From a checkpoint of a small transformer trained on Wikipedia: 503M tokens.
Each number is 500 + 50 x the weight over its row's rms, rounded and kept within 0 to 999. Layers, rows and columns count from 0. Numbers have three digits each. The size before them is the row's rms in percent of the matrix's.

# up: layer 2 MLP up, 1536x384, rms 0.0366, rows 551-670, columns 192-223
# down: layer 2 MLP down (transposed), 1536x384, rms 0.0363, rows 551-670, columns 192-223
# gate: layer 2 MLP gate, 1536x384, rms 0.036, rows 552-671, columns 192-223
up551 099:535419550499521579472477522451621497489518448526498483454445587490448487507417590421431551489365
down551 106:484586503510574476545511490558425530478513587483504470474529447458486495512564411581515417519574
gate552 113:529528531539426507578360475493490515482531446548463489524481430576517479515510524500506511530524
up552 117:552497547515450569644457491501492490454548500587483511519468519477509563529478482533484511526491
down552 108:599546471449453466490450433518507579458550399582464449507512537477451538480529479431454519425481
gate553 114:483382522501591478589490563455529479570497534461508484475466568635418543448430618570559524490381
up553 096:595493509525560400450433509485514500508544468433542514459455496498591554436458531553563427463497
down553 104:510624483522435467393528479602500536440544457576539549465551475453594416537523400455363482575596
gate554 095:493555454412640625471536499455533465501452515497436455502585500426501555492557419499460451477498
up554 100:522450534549393413499480512516430530585516510542513499559490447592475480462411520541514518506496
down554 091:571505504499573471417427509431510527604516508508482499537580479540457481471494471569509457459476
gate555 095:521396507584513487534465564570500513480633548543503558541506503446471550551547529387479481466495
up555 117:557410501516502472509589471529520443530529606462513587535523570450442569484545506520463442501513
down555 109:487588498497510548524444492457523533456519457528498413479472456505558373475487484466513533514477
gate556 085:545548420499490529517506552550523583452453492570492447617451516529440548430436415548468508479467
up556 099:544511569430573550432416494498473548577489503469478482451492477523616515558551497492496461417561
down556 088:487478492578446487583575501469534408393501493542492557428524545455370499531483490496547489563466
gate557 095:462460466422388413432448547362521529505505566516456489533553592536538514535291500464519512571506
up557 091:483563551604508465628420464573530502471409546475395473507483499442522494486586567511440510433521
down557 090:433539451511424436553363510478539453450503508458428496468527582488520480497419550465462550488526
gate558 091:557454417483474514497437564523495436460443502542453509552492517501440564526403485424398540449397
up558 085:583436428455434461462471502411470518445542537521441418468456466400443513519471548497558545523444
down558 088:555438534475466443505559459472531571536561549493520442424491414460476446436609551531553501498572
gate559 088:513484574533533528530495536593557460486510508558538458530466609373485469472517511458449479550538
up559 086:459514426462453401484465403372416471486527517418509546426519432597503561545478453560521499494432
down559 086:459582501536457516572514570506449515478523531541484533577467561592456478463450585484584437509492
gate560 095:522489482506509486500425586533514459477661440438429473600472540522571527578521510579530475500514
up560 087:497573458515434447464546345567541520426438541543469531492541431551538537418580457558481462493558
down560 089:537537562518504565541582559460540486567526461426541524441446543463468474542474510472510419542443
gate561 070:416520497406451556516442562411552514493512522509541527432466497493462521547541441524538512419533
up561 066:474556481476448514563440518514545443488438462498485516477495471543417565496576471487532478504542
down561 068:559551501584435456418529512508484478450448491563493499553514460548582564518508519544537535518507
gate562 096:487495478390452491583539510483476454577493550560490603561480512567522492462469541524498470518503
up562 151:487549568521521486547524505504598464519525420496534536453550487411590502538501393415549537481535
down562 129:523523627495493513562537529519626449486518455468492506433565520406544542531457367441532523454579
gate563 100:531473600561572528450421516458502544455508531531534594495611465505573449622536594504445472422491
up563 103:455539510489509553553500532405518465561443376412518543444393406531549567434449465561500532697487
down563 095:562474502494464409480490433582512510493506622566553539497633535571440449580554519560498490415586
gate564 109:499439460552504553534552570599548605440422480503476458391476608436543526526605474421489567476442
up564 131:539585405478547393561483434430508493524507440587505592515485529579425465503437584593485511516490
down564 122:531555437530574432565485462443529547490496438564487566447526592518450414527477491627451553532476
gate565 081:533561611553470497474555536510591491554431458540511506518428501533522477523548517499536475515587
up565 110:432498480477454434486481406465498588616427492498559470521479528546558503493504445591463495547493
down565 100:514507487502478436482486405512529583571430516525543450504513510534507490534547496555509444509558
gate566 094:451419480534464438514467426502510504534446436487520580478497446453564462543533484517538514504474
up566 163:525474464494485459482509486503491525569556568557493477519463444513610483542610510445522493514556
down566 136:549492465544480456505487489527481520576550564553489467522471447518578451508607507416498510547604
gate567 113:499500521479504548546478476534500509530448507584429462481557465609387513511528475517452488608466
up567 148:524455520477514509535502536488410500542478543573416493553525438538373511510554490563447528591486
down567 127:417490431482532503521472532447442463501514501535468518510421471535431528490524460591521520551470
gate568 095:542514411453464509498611479455512551549480534490532527427510546457524458520467546517465463491449
up568 097:479443531592449612437476516406588529418407491488457450515472438475432430556439452527506519530520
down568 092:561458456561451568475519496385549546443422499466500500475425431458462397574467475464502525483452
gate569 098:559472524512491494472527483493514575527522394565489471459570480493495443456452459539566423473464
up569 108:586430472528473503405489601494463570542551434576499543438586471508488457462431502512536411447467
down569 105:507442456536493510371465648566457599579490539549602577468560488518467567473528537449524475466563
gate570 098:449505442472485486461518523377565452483511575567461432478523515536414491518464627500553523482498
up570 125:529524581497519491557532491535517558545498439426516466565528478473528512468505437458448435454502
down570 112:530510571530499501551539527463589579550547502432481405473603447536467513464485413482451464450546
gate571 086:495449516554470420560528519556529518520462562536576391505549448439508469458526538508409559483517
up571 073:486444553401439614481527489463440425490495512537462571425436531533513508514530445421554455518466
down571 078:488416530482434448550481485530517583548485518479539468491510454475475403466489588518348515538553
gate572 094:448434577487538540503426561395516492511473541521510531440509483390589449565493451416599526501484
up572 094:484500526481477486511445596478571555483496502437512487474415537493490506483471507308558475512563
down572 095:481533500470481393556526556595514557450456501454523474543364538511409506494505547444436469509547
gate573 095:554485509382570523467473533620479581498488510507577476549529457491564526497481522606504577469551
up573 080:491467422494483542470580500486480512422514546505597476550410554538525526501498497495387411535532
down573 093:478412486533431511523533484420546419438496492549463521497509607513498481517554475405449389572472
gate574 102:484404481554442511493502531534480431551523538457532505535524457529451418591427407432501513432501
up574 095:477561589412537479585471450425495533551472484382469563494418556367535484477536556510507592536427
down574 095:500523497463470463528500462428443524542466546424500480489459521475477436495467428428476566488500
gate575 100:508420530572491495534530515566439492460492449567546529504529426461538471524436476525524542473533
up575 091:480534424418474517486465495452525480558523540487484455502486556485445468474582550459441425460487
down575 097:488462467505576514530535528597492520432513471542568589595496384433478443537448493580513544530527
gate576 090:439483530528462520544568484529599547484532508465564444432459496491505459558517445502496569407465
up576 137:484447481518589480485535527443566539444508556562531488374484422527465452551476387477473543486580
down576 117:489457466533628471452539532440544549491455576567543502382481422543460477531441445457518520448538
gate577 103:489537573536462508491439501561425509449424502377538410467526559546584554436542494514642468645525
up577 104:470557559542435464454449449583420473468456488365585444489550552549559551370501475489614501647517
down577 101:530465485525610533562521539424583478549548510613501544500456454452453475542469545503367543360434
gate578 122:505475520532477552455506464527554569545460469531443486506484544490562591466381560507534488514490
up578 120:429504519469573504441450470550523577598520468537493535526519502418572582472416530551529525563529
down578 111:533418409509494535417554543458562599478479375520528538486454582478485491570517510402521478541489
gate579 084:609533472569500575483447610501532508512562558554505438474502479483423519463423528506372455581544
up579 086:583422498484451548464476469516512495426574559486571476542568462461453539565579470467422577511497
down579 089:455429517479511505485524438450536448439533440465529547524552502482484528551575516449482587493520
gate580 116:535470427536518544569472497474423404531501404421469463480542490490396405544506541400425500386581
up580 106:596406478470564535473455523590329430528430375421503487496513518485408469543457465407420470466544
down580 109:490527570441571481408467478516518603475496494555536580533507566615508518431506464580493502536426
gate581 095:507533431540442489558573511618448550478422552514496434438503425604522572528493517577541501437553
up581 097:474527524496539415486510503554525553495481496458583479564558413553461459438463584604539549524507
down581 088:536525512487403478456525498429498518544570509546458466448522551526574536470568511458453406536482
gate582 097:590511528509506508505481467532526424579533474515502651565549415594506508458518435480487572432545
up582 090:525402433545488533553495522587447528440465470478515460435461578512451422574473515560451466421446
down582 096:411436445506475526492493478516536569465471584449522433517477552426545404481518528477464475516488
gate583 118:512499461469509503528514593486550518451572563495440460560528444417465483388452464465502547535524
up583 099:516507544533479469499533455463438503549442481444504529475476578600517531598547519503535490456453
down583 103:541511455551486433503538555469520504470470546469448461525547466470448495437474438493457555557525
gate584 096:535449469521534483484570569537439580523452518474455447486433516488592410333551558557483469447406
up584 095:500525452484553501502543549535444589471427500525458473515429495490567451414557535534463438504383
down584 100:506577549478470529545472457595490504426447442575530537480438481480437564599469477448516463575529
gate585 094:525597549449490582441418469525548555507546491462539423508538439531558559412428494479408496508499
up585 082:555572620527482564503497507535494517586505552411493480506550554617589552447457504507428476487399
down585 089:469376434563496414589539542483434533412470471552495541522505539493486408568610512553596476459621
gate586 119:563545520555462538432448489502564439501504390467549553388521539460491463592434544542507415432454
up586 096:549470486519481450422472461480554466545512420434520572507542529516481537492452469559520386494439
down586 105:486506489440543452614573488543466574491461635535476463637545451536518505452602432450478553549557
gate587 115:500478479479533585523508456460485534540375458483513545626460412543487487549573468423619535515594
up587 085:519561415519476492542524517480471532415571563506435447409531655402496487437415473578411445510437
down587 102:524507413512555571525500467475502531531385506516476504601478450548444485500582412397597502483569
gate588 092:494539551565424576495469406520540503454466417516603480474463543432514531472599523483468387572523
up588 081:505503511460545483475570474534506500462498393596529522519556527455485488489502493541408518472609
down588 094:486477476451559453466486585541510478486538535500425508530586496567468533560379503590539615446544
gate589 097:458568422518424568507466603574538415529457472558483465465448524430479476505433471516582462542504
up589 102:432482454456568485514413397517516474498444485477499499479399523484487486524508391501509519454427
down589 097:485489473472552516573505443509531507458492487499466516493381487544522519499522415490556502492445
gate590 081:450467495592508481465470540451377464524515500489511406448445513497469393544516478500561520400432
up590 090:508474553466509475390522490458521475444541509572447467440497392457539510441440482549554461480531
down590 085:465463513560532478521481566485452539587391482476506478416538568512499494561565495448552489495497
gate591 085:478523469518448539410504499467473580493514509374518418524473416518497453447582532462484481512509
up591 109:469534546480535524483579442544519454431517472615528491525533507531542421584463478523543579496477
down591 107:439507540498521539524538464515503494429484473531538509515520514594535453542476478491603512527462
gate592 126:550521433524503505536496535588498550548441388469447444506455498488527505526395483449568507446455
up592 103:533503468532487441535484557548477569582436451517437436548465517488503496500377484441561528494518
down592 112:461474563480507514469538468444489435444542611518558582508536547503478507436641492528490466503531
gate593 088:521486444496507498446532493487455474400505422561571500539446478506464388468530519433477528464491
up593 096:529448584534446541550440605451521454560514542478523588426509402500487470382486446520477449545458
down593 089:441525480532529528436579405540464562419478453553538407582512601492539480542521577479508506440505
gate594 104:456587491588540618474521486463493527516466588586558465491455479530525573464562432455492410486473
up594 100:506393548589489543526509457485457461508545440557476536536548466544459487534496489444484549509509
down594 098:521562416397538472546518547588506493509436433496518462523470507539486556401580544505424514509553
gate595 091:448481598481478483570502592561529459622525546431542517605529404538489505461497563501491511565574
up595 107:452405561484466516580546492563614450620498507483515542484517440557466551483498555559527515497529
down595 097:467389495560505580529632428512644447567507483547512490431488512506513604509567549597545541448495
gate596 094:386499580480541455389443484515486586500472445560494412432482546446425499490509562366499504481500
up596 112:395529506463538469414447481538450511538539387515460454445449543532429422458443530361467523462493
down596 101:580472460581475480585586508447583544455500552539538512555512429540607607481573511624516442563507
gate597 085:499540575514397493448528504476502540492558496474514490482504478507526432448521436618516531510481
up597 122:507509486507575571534562447467527541594401548481456520513510545553537534503510595410494449464513
down597 105:481537475515570579531555489475534547596440521428425494501501570534532509511523599459487462494544
gate598 110:470515475595444496447394566479477553499481540539481511471479576471405490457579459519501476436519
up598 118:464463451543392479561394574425395532480547458537526481486459572405396528527591528572523448409416
down598 106:429502492450469535560429512424514550503528354559585473479470524412454568481574532563618495467547
gate599 094:555415411500515498569546549400488434586401448532492421515517520711498556479510504498584584500524
up599 096:490440434537474521548506476509526522545464509531503449505443523631567486465509477472492521541500
down599 091:569498510545486494589511555451500446503479434495444487483514436543567545584456437480512450448492
gate600 097:538556437443469508562548398452548477526451514572594514545482542479471467491476499457439500490477
up600 096:511555426477436560513525415495577535493434531490511629548472480494507454479489476440474411518541
down600 099:510495469494504489508452406477635443474389430458504514448528522486510436575502477525445502516546
gate601 091:550459515540538472463468490496494505525518516495487499462554542581523461540464448522534448568476
up601 102:514529480597572446424422473425518568483557553493503458534488550579539581644432487566436461540547
down601 098:505515525562545445418457465433451614417518546549549467512485544528551571607477506566484470520553
gate602 091:450479534500448437538474509509529508566460532575556480458499473505438529388504462510598543474534
up602 089:481511487462451523556431508399531497476461564489561579503552441491617415518448474522475564563556
down602 094:416543538428436490551479525462530497527451559550528518476516453486555402486484465514520622509526
gate603 120:536497548616539553506527479481467580477460530549505455541443549490497545514470577504490433485528
up603 093:521473495478500460455450459467522458552481495517453544450510459550507479531470459432445480577432
down603 108:522456509647559546525522472443445572538481453582539570536444516481502517499428557435467473487530
gate604 093:637480501478473606552575494588468484464499447517400526518434468453497407497505432495426470407507
up604 086:394580495509506383520488578464478469506530525538612526524513485472497583506512519547550501469426
down604 094:481479458548487562506519479523548522498455530553569516488480431432539508433519457512470405460453
gate605 089:537435532536510435542533498468503523484463552565508429459549520522428541451471527475553491415519
up605 130:507478540557501504589543459557500441523507528581497493596569436494486510602530536494561444488482
down605 111:470532475467492518405464545427526565501516480428491499426433578527526509406492490482433535528505
gate606 086:453526453530455467515499421409460446484379444595512526540469406448548508476413520525418515540544
up606 099:460506478441536517522487412439515451456450461496490489502467466449523471489419495595407557560575
down606 091:494485505569538493422518604571490479512510534503550499500542519508497491479654556430564388508419
gate607 083:401551500474490533451465560496491478485560490355535509410520560456490438441505450527568559420483
up607 094:451497475542518530466497543575441482548530467481583568494438443529490465455526535564428425487489
down607 088:476466539529489610475510539519451451571441492493570586513431434486472533497469544559436491493480
gate608 097:471491490522633388466539452501577517509417463471625518514553499549431453504570478535404461495477
up608 099:385442534429589437408452491426487483499434475444477507487435497575511368538554481458487522489515
down608 098:462520426474604471457574461531536483438450461454501504541518451527508400528569444492438531397449
gate609 108:525566496484552499442595486433411465464433435485495545465505488512565464528540456582471503501518
up609 085:405447556536448533542394565543549537560547543488565442554524459494470459503499548441489515496506
down609 097:469575479547529556433624467453371478516472484524499502481488475512558442545463444580469474514517
gate610 084:468478491550461596571416586492488508548482458487428529434533578527406555484444463563527453370457
up610 092:477430488511531480490505404447518524480467414443509467516538489604523510561418511475330549503512
down610 085:541440490561525564438550444495520595479513403425501494531528531500540531524417440506417570501495
gate611 089:499495538491496457470542494390527540622428396525473461578397500558499424428567550510491478517520
up611 090:544578581543475435443499460496481506477507482593498472521414434500493450404483442551470589550455
down611 087:574521580564404458441461507510525509466455544642511526473412458475547454430495467556480524536481
gate612 085:528542450446508497505452448530457495482483448504528451614537508546398517498542636500531576469466
up612 116:481380488514490568468490502465543469436513499557490528459550456540474485462485414556446472506390
down612 106:481393484481483579470494536484543515453491497552537484422515484485470508504439381585428490509431
gate613 082:447459610526490487493461460527449533525463501457562536534499397592462550534489476553468566490526
up613 122:511432467486471490520538623472503455444512505547504573434583547484532488567555538515604553456539
down613 108:476444498482471522575551608465513489454506509565497585479585518441539473605540511515584534513516
gate614 078:438488535523424413519531487434450518496458498500557528464423619496469530571531470521507544486408
up614 082:466565529483548581499499430469480470534480602573461446518557442592417510439471507473541440522449
down614 078:454546479377516547526472471452439446504474525530471459525458465618403472551477540478502506532490
gate615 115:477588481474487538454505526516484402434573508537551468502485568519459510499617535504575496531542
up615 095:487499500448541409462437454423526478611460479467460495543603465528539462514393530516488545527471
down615 101:481564434405468523425464535444486365525552550473518534533525530536494499520553556440547550455500
gate616 080:407525560518472529541433508501521501458522449476518502628531585486436414427453444539419533494461
up616 134:522468484452565496508545603511524547463416501463488567426495481512527539500555534463459488478507
down616 113:534434482472560503520548581490511549460394487461497555447502508466525517494515527459451471521516
gate617 113:473475553441493457484587471481463543441588472480577499425547444508493410504494569456508506436408
up617 096:438476528468457477506438527487453551381531423363495455479532567492487542478537501500601581437485
down617 103:513525423536503518472407514522495436542416513549460497533432520529571570513546413530489460574537
gate618 085:532518477514456493558487485565559599566414503432530466462472507514628525511465455422572496482481
up618 082:519565448491505528547529477551525625505429507417517478442488473463619504531467458462578493506420
down618 087:453530528542445529461570492471502488505515514417499515483562513469522565441492494627439558582461
gate619 100:502420470479395578445470519445466516558447536444570500486446550511515548473538478451503498459468
up619 079:518349446523511563391408487423457521530496535478591521551482580495480523545546478474582585422473
down619 091:466528498564542405494533458546451462427562409556455501514538489509541467499512480441556518511459
gate620 100:563461477526560530565473457536457463519437501484459513431492510497500452516541450645478548392567
up620 118:485560491560498414520536532529586523447497472521522388492493527524550487456507466553418477437414
down620 109:500561556510454456505526583504565514433503483566532422530499497552544553472500509467461482491409
gate621 110:524506485443516498468481503490454437490436439512589521499496386532417476492556493570505503533526
up621 090:503451439411521477469572486532457520538470426545594551471476400533510496429508481532452546547525
down621 099:477449492529520461524583469518528574507527551527472491488507565528618473450499553475478517493513
gate622 105:489431432493427551564504500442505465458565474473475454501494476433590376423499484469517446485491
up622 106:472562433469470516509566506501466538537589470429520497523495430447510465447496527554571573487487
down622 108:502611492515467503535586520534475493565590568458593509496481474513464524550502471521589610485489
gate623 086:579492637522478450528410457474544527591441464458456517552531458491527472497470516411517411523369
up623 073:596504484493484463410446508510461483456524470576485502552493550498516554438537549426483635538478
down623 081:487553389539455521433578519552469508430527512565548485487442531480500561462512467533472592557615
gate624 111:578482401466431481533539539595562533395539575472507472451518543547529538488422389502471446454450
up624 107:566516412496439473523523517595555550416520575474512468495522519554463533483418386492504424446468
down624 106:464497631530556529471484442362434474551489485503573487466494455486508541457541508502520564493534
gate625 097:506437535400510462552515587513425508453433550536545485424460403505476561496490440566510564375437
up625 092:463535495681472543422463409431529471594551455488502545555508660446488422441528539461519431576487
down625 091:515522441454489479555517507574437494432440587459518531494421442522497499554491458453499469422439
gate626 085:589468544508466525540428490434520504492481513604488509463469536468420485483483595455426545637499
up626 109:567472519551421570540463491521497474526518474585538413446461457506590540446497558547435482560512
down626 098:420513449468580412521510503472452570503486492454444568508524570485381430566462436411494535428459
gate627 098:504462538439525528515538385550497512594525580380525526441544544529490568477522486439563444497522
up627 105:459555495479532469456456516467476524402513436578502520515455468533510471526502456511430538503508
down627 100:604511562475509565551517502539532501528431486515451474592556500469484503438493515444549449521482
gate628 086:565503461484468526415497506447546543541554562504489498516486558553441531424492560478472553443411
up628 093:405503508573496521479437517476518548503439531445477398447471502480451501524567575487594560473507
down628 091:471520603548490512577458501511501583516416525419525452394473506460552404556528544471577538552522
gate629 116:552526515502517528500521410540484489501405553493474515425444509550473479516508463600536520424507
up629 112:480476518475453493512454575418497509418573456571582395552604450473571567487516495406505481469493
down629 112:485552551499502505484509452486446525558413508457475457443450551569458466521422479503441486541588
gate630 105:467536533476554509515486484508477421559395505480555461559490557554589520536490509463504462480589
up630 100:517468543553448526485541518464478419533419500450556526508470509518578480546518612488528538465581
down630 101:507488504532550483492478518521569630456597493540499511432537499471417534452540440541476456544387
gate631 091:443488575470557468506603518576492531470513446452497475456486561537491493480518513583498477428499
up631 090:576510480562461569489427481483498505507472485480510515601512430437506552443509516441467586513550
down631 083:549476505518501535477493560502444459602507519500497479392480461594530468545544487426455466544468
gate632 112:493477524531559509630475516499486594556509429463505492463532457466404515426506461594497508487441
up632 095:534510530583517475568454530544467550544491426431518478447516431447424502448525423544514520505465
down632 113:540537474528443505414543485507491397466472634569477524573482564533584459586499544433487498455544
gate633 105:486494410416457479514559509530534534529558494618471522535416530510527539524479409462513442495514
up633 112:500518414478518401603580512593512525454546511591483448558444466481538564481535434482553427456515
down633 109:612532545582498472509549513521521563442468489529447463521543472422557514500482481552425435423499
gate634 078:487563493419503485510439444448577472425423467418543480465559486489451419478444442551413582379506
up634 083:581608528450550524462520473411507532472419498453539473517559500458472492455431523534417592522510
down634 080:536557547555480461377590493549450461468424495488487538514455477444461488502498510479474605491487
gate635 113:517439484485378543517548516496547504487457474488502496458459481508477538543472488578468458580464
up635 087:440583536537552500543513487518476459531490506502546538507508515501536496544498461507511509462512
down635 107:511444474500374539496573543519530553493437479480513494463510465495527514569473545551514432576486
gate636 086:513483436385449503561386536488540465489457458505597348494477465511597531501346437514472623543577
up636 099:506477476587547489478596533509497539498558569554433599562438487467505471425658558466577420505396
down636 097:500473508497479488480612506482463501493513533588464570608419504459500464452608515465555425497491
gate637 095:503473578556541545575459484531453469580554495532488487446500435455540447412484525519498502506508
up637 099:515484480523482499402446463568445526448418449446426434442443497504509438549504484426511546511528
down637 095:444500492500520509501436522456563418550505487498561496503556477450440511497484569583544442551508
gate638 108:381555593602545515524456534543492514517465495483537504494588514546481554457544556574464494457469
up638 090:510461507518554477470549485502420494530476432483522459495519566548525589453537496504587426495491
down638 100:635491466428490439490417440504500484532575531536447517476410454466442449449525439467526532538497
gate639 112:503550564503431354517548470512503545489481545513450432516537471506471519553595494462378440480568
up639 093:487501461518547618471490492495477477538590475468542535502493501512553467402439463567557458493429
down639 098:543560507502434361428521543483554561486517589488417496586571519530495501511564476490439473471528
gate640 092:492540485577545503500491498528583546497410429383501497418497489508478446596473457471509481456472
up640 104:549429573471452511503519606480456413540583553491527494501465470447440549469490544529477434544520
down640 095:510482557542460539533477566462499398524565479457489509397449407455419533536423521511485384502486
gate641 103:521434465546501480494548493504524518524458469587585509530493574477560462436521513483443502436460
up641 101:508582513564499531597638523490462451550524482487492394504444508626407441547474599492476581542523
down641 106:601581565441553503490446485439485532518579483498432447443489500575472352547462569476503565502509
gate642 104:506557566432589492493421457588530508505543493492454574505590480611528459522476432504517564528467
up642 108:531438459560458485509497479497477556591461532551523344480489510485528534492570578517447391481540
down642 107:483414530581532380575400437508503536569477496463508426460553505498512478497512540531471446511554
gate643 124:452559442481429535527563470492541471470569644396483393458495558458501464446423514461513536399533
up643 103:485532521490543479493501450546442557546411417503493577510467495477604509514558521541489589519431
down643 116:481568462451452542531541502517540456442561623418451409448502597447488474470421517446513520407539
gate644 079:435445463520598406486531524417464411518569425478545567471472492486496484489448627589617527573420
up644 080:447451571461476462460462466477515443481537401515557539477512462466549488513435574597651474512462
down644 081:465500406606450485520483475515493509384402471469512543568493472496592512444546514548584512507508
gate645 124:498420476473521488514631553524529512533483431492442552545417441543526486488484445434448448566516
up645 083:392511625481433459481414485475409479539458556483545482432493559429512422500492502534499534486491
down645 107:474470547514494475537575558496523499577507472474439500572456447536517434513531462463422458558521
gate646 094:467450537464468601440467543412555504504441483540614447587522458560552517482539601538554459558483
up646 125:515424540537474447489425502589544474377493496465438466531448515459442492505451439456596532367488
down646 113:507433517581481434472384511533508501415547466422415443493449531497477474501461464458564530408523
gate647 115:598588502478468495538502531511443486449455503425485556455591523515621535436502495509566438481551
up647 103:585590445501468443496521504542433495477474470464483593474586508495563514455479508508650448453606
down647 103:410371510539520482477519450447575514582530469548504464550505457549439395539482503561383589502400
gate648 101:550500519440501514615573474485481552590566434431466508494456501478570507419453483457584521446521
up648 109:499616619499481428535378454466432515543507533420481497506545548511480488405465517485466524492600
down648 105:514518525479475462591416439473416496551510473444484575492460501643408579474492483517577507489574
gate649 084:379536439462465532578503518695499524397440544620468460527472460522605492475432437451496497547435
up649 087:572458528576502333440453543455574462559574459422480529411531473527505443488536533542473502491545
down649 082:599529509518519568459549567439415555526513481417513505578564604486434530549555482495523450407475
gate650 106:537446464469599520487468534488450508461557552530488458498432457443546423521537509529461471560435
up650 098:462486566529420475467495484491527479476428413514509497523551557488488511534442507596504478450591
down650 095:539467456501544527470536547521439510482541502470499419482452437505514419525436510511532550474455
gate651 096:506504482419445472416484541524582561505470608492441410506433523496497496449452533517490383562511
up651 108:504538509501416485523542479499547523526519513521442520509529595454515531498528518551558506509539
down651 102:581497577502480457444528442504482540465522502536493505529533585442483527490485568531478506571556
gate652 079:500539427507549481485524434570607485529578455437540528504595483527601562583546518484532493507500
up652 077:480533489482520502498568378550590468611595424467513567494550550497507508555553539496504538535555
down652 080:400496492515459462509571397496479493515490556513555505623609561500468516402512511592500506532530
gate653 094:605468514445486529564520501568537478461493556577508569478483449486435567474559531546490524530560
up653 114:515444649516524517566510496438496523544509464518557487524520445486613477597544528452463416532526
down653 104:473539377505464447392400466570497431468496516447442543448525522528401499444475505545534615476543
gate654 122:564390536444553467548556583514496557565470471469544505521496494413456519532425477483414455477461
up654 119:518406570452488529557491537522483521453501525450501499453519481392418543459486484530472444523463
down654 117:535387517516476468489455531601519498457509524495470515579522437415520447479469577433508436546506
gate655 090:383459508574505544492462597604449440450377490502463492494516440503492618374414494467490450529584
up655 113:493528452468514463589537458528592574454486544513527545424440478496492488537521479529504559410613
down655 098:519497532533487540397445548539404418537502487502504432552475497497573561464497531480502447617456
gate656 084:565469512538542494555419546507463390483524493541523466497567557490387523500470519483458589434434
up656 119:509453542529479495380519541556519537555505406508413516527408436519440470582582463509492427488547
down656 100:508552431439528517598473446428461472443549533483604515497548596481525536447443494560509568468488
gate657 102:433591550534475526593553467483471479448399544541530479543515505581537503500487516570449486536479
up657 138:513452442535419444436489503466487424469582531508533478504511560444482466553564358529557445485504
down657 123:498483418545450445425560536461498366483578543508498447505509580428527430534603365438541507494479
gate658 111:489527526531498510474513558546520495490490394421443470485533576476441440412443387499488495422496
up658 084:475468499570501511531438488525538547490418472509492555403366449569565522489502545511525468525482
down658 094:508478571493477510537483549643514492484473394396450500451518581457440481447371393475466490436541
gate659 107:417465485532483532507536460491442496534493494460521468482485565562461483463515483487501461514603
up659 093:429468463549470525523522508510466498503476501527497476486492526596522494503524511483460454510603
down659 099:566525542440481446469437542525596524445508438538530542524461419425571503494459502496476532502443
gate660 092:479465525561522512436473450468567451414510441516486428491494467488555443542518432512486507496576
up660 129:518541566457466458602487454528488461459541493541509533550558465520498516412436472493458550568495
down660 116:522590579436484498577510452527487449447537497541464524554549488526513520385424494529449513514487
gate661 072:505540454361449456429475525462446519555532459569436461481544479569520499497355569549484524529492
up661 073:448502451455499503510432568478459498526515427543473423552495534479478490470423549519483463593456
down661 072:523523487539539570519542452464515546432415576432537448529550502384635509524555467403557514506469
gate662 104:514467453476530586540513479502410496508447493554523395546555459492438490531454485446488493472510
up662 105:517596548536456428523485518510621495499535522450498526526371476525535516441472521457561500600538
down662 099:457415427498492515468565560429401546480482461500521478502553494460501489535564436447458543434537
gate663 093:462535446492481458530496555486539465518532499429505483428454497531369457584437516524489489535436
up663 086:385539419493479491482493499488501487537573576497540471446419483512404467564452553571450466540519
down663 088:526482520488504560492478474454492506539435461406576595484591495426496491457517510420420457424520
gate664 086:461517475474466531461445505488588540487465480455545535538493483531531468390497484543448516611566
up664 090:561481449596426469474578509493465501567591442487544427492497516472434453503515594509530489404486
down664 089:556550522552451501505588476527529488576593439474501441484452495473438497449481544554587546471491
gate665 121:541536581538532462483487433562448584486481489454582550373472410552539503531460424601538542542509
up665 087:517433575509530427542418443531391508431487494559562511372457422509577539472450450565574522434476
down665 108:522426430467466532490531584485548409488518496594405443620533578441494509450533584375442464452481
gate666 113:482445572435555531503519512566443422457571558489510496460535444480441433530488453432462509494504
up666 100:539409481576535550463466546573437444420447446434486489552448577546432566504483477421528527554558
down666 110:516516440603435495472488516515492576494406415512519500550518561546538588506493547535523536539498
gate667 092:499519486461523547499523594640502395483545520547358509506556502464431473481507467450544554469488
up667 092:425541398466447527551522499553465516585517446437458540468407508449562559555513526507483428513499
down667 093:549478471489607516530529597588494485448550541500364420476551530400555413461486469413561554407450
gate668 085:497386431464528548602500497525467499444495472481502563502431524472533501432470492399426452556462
up668 100:532457528497514519603503640474498486559511513502484396548503447499497474510576539483460521491476
down668 096:511442544399558498612499558497576476538483503517484378536475499439507465463580535470503463507427
gate669 092:446511534559488496449461474557429504425500563531525420585527455555525427460524485451557505475574
up669 096:431446553545456551481477506561421432428489565509550417519474437503531403481483495454519515496546
down669 090:504544454455505513501488497473532547584522481458486556500426556484475579544520491511452537535458
gate670 080:540587502477413580498511556460553479512447462452571567449516446534472454467448514489458553501525
up670 145:566472502533558484516421486509548465532538589588515452579513430462627547482491579527607613468530
down670 122:558500502527552522542425540513579479536518561616491431568519405452582532465478546508565620476577
gate671 092:508484459440464538462508494587463504484443486550520478495593407540574415421475438509437505488487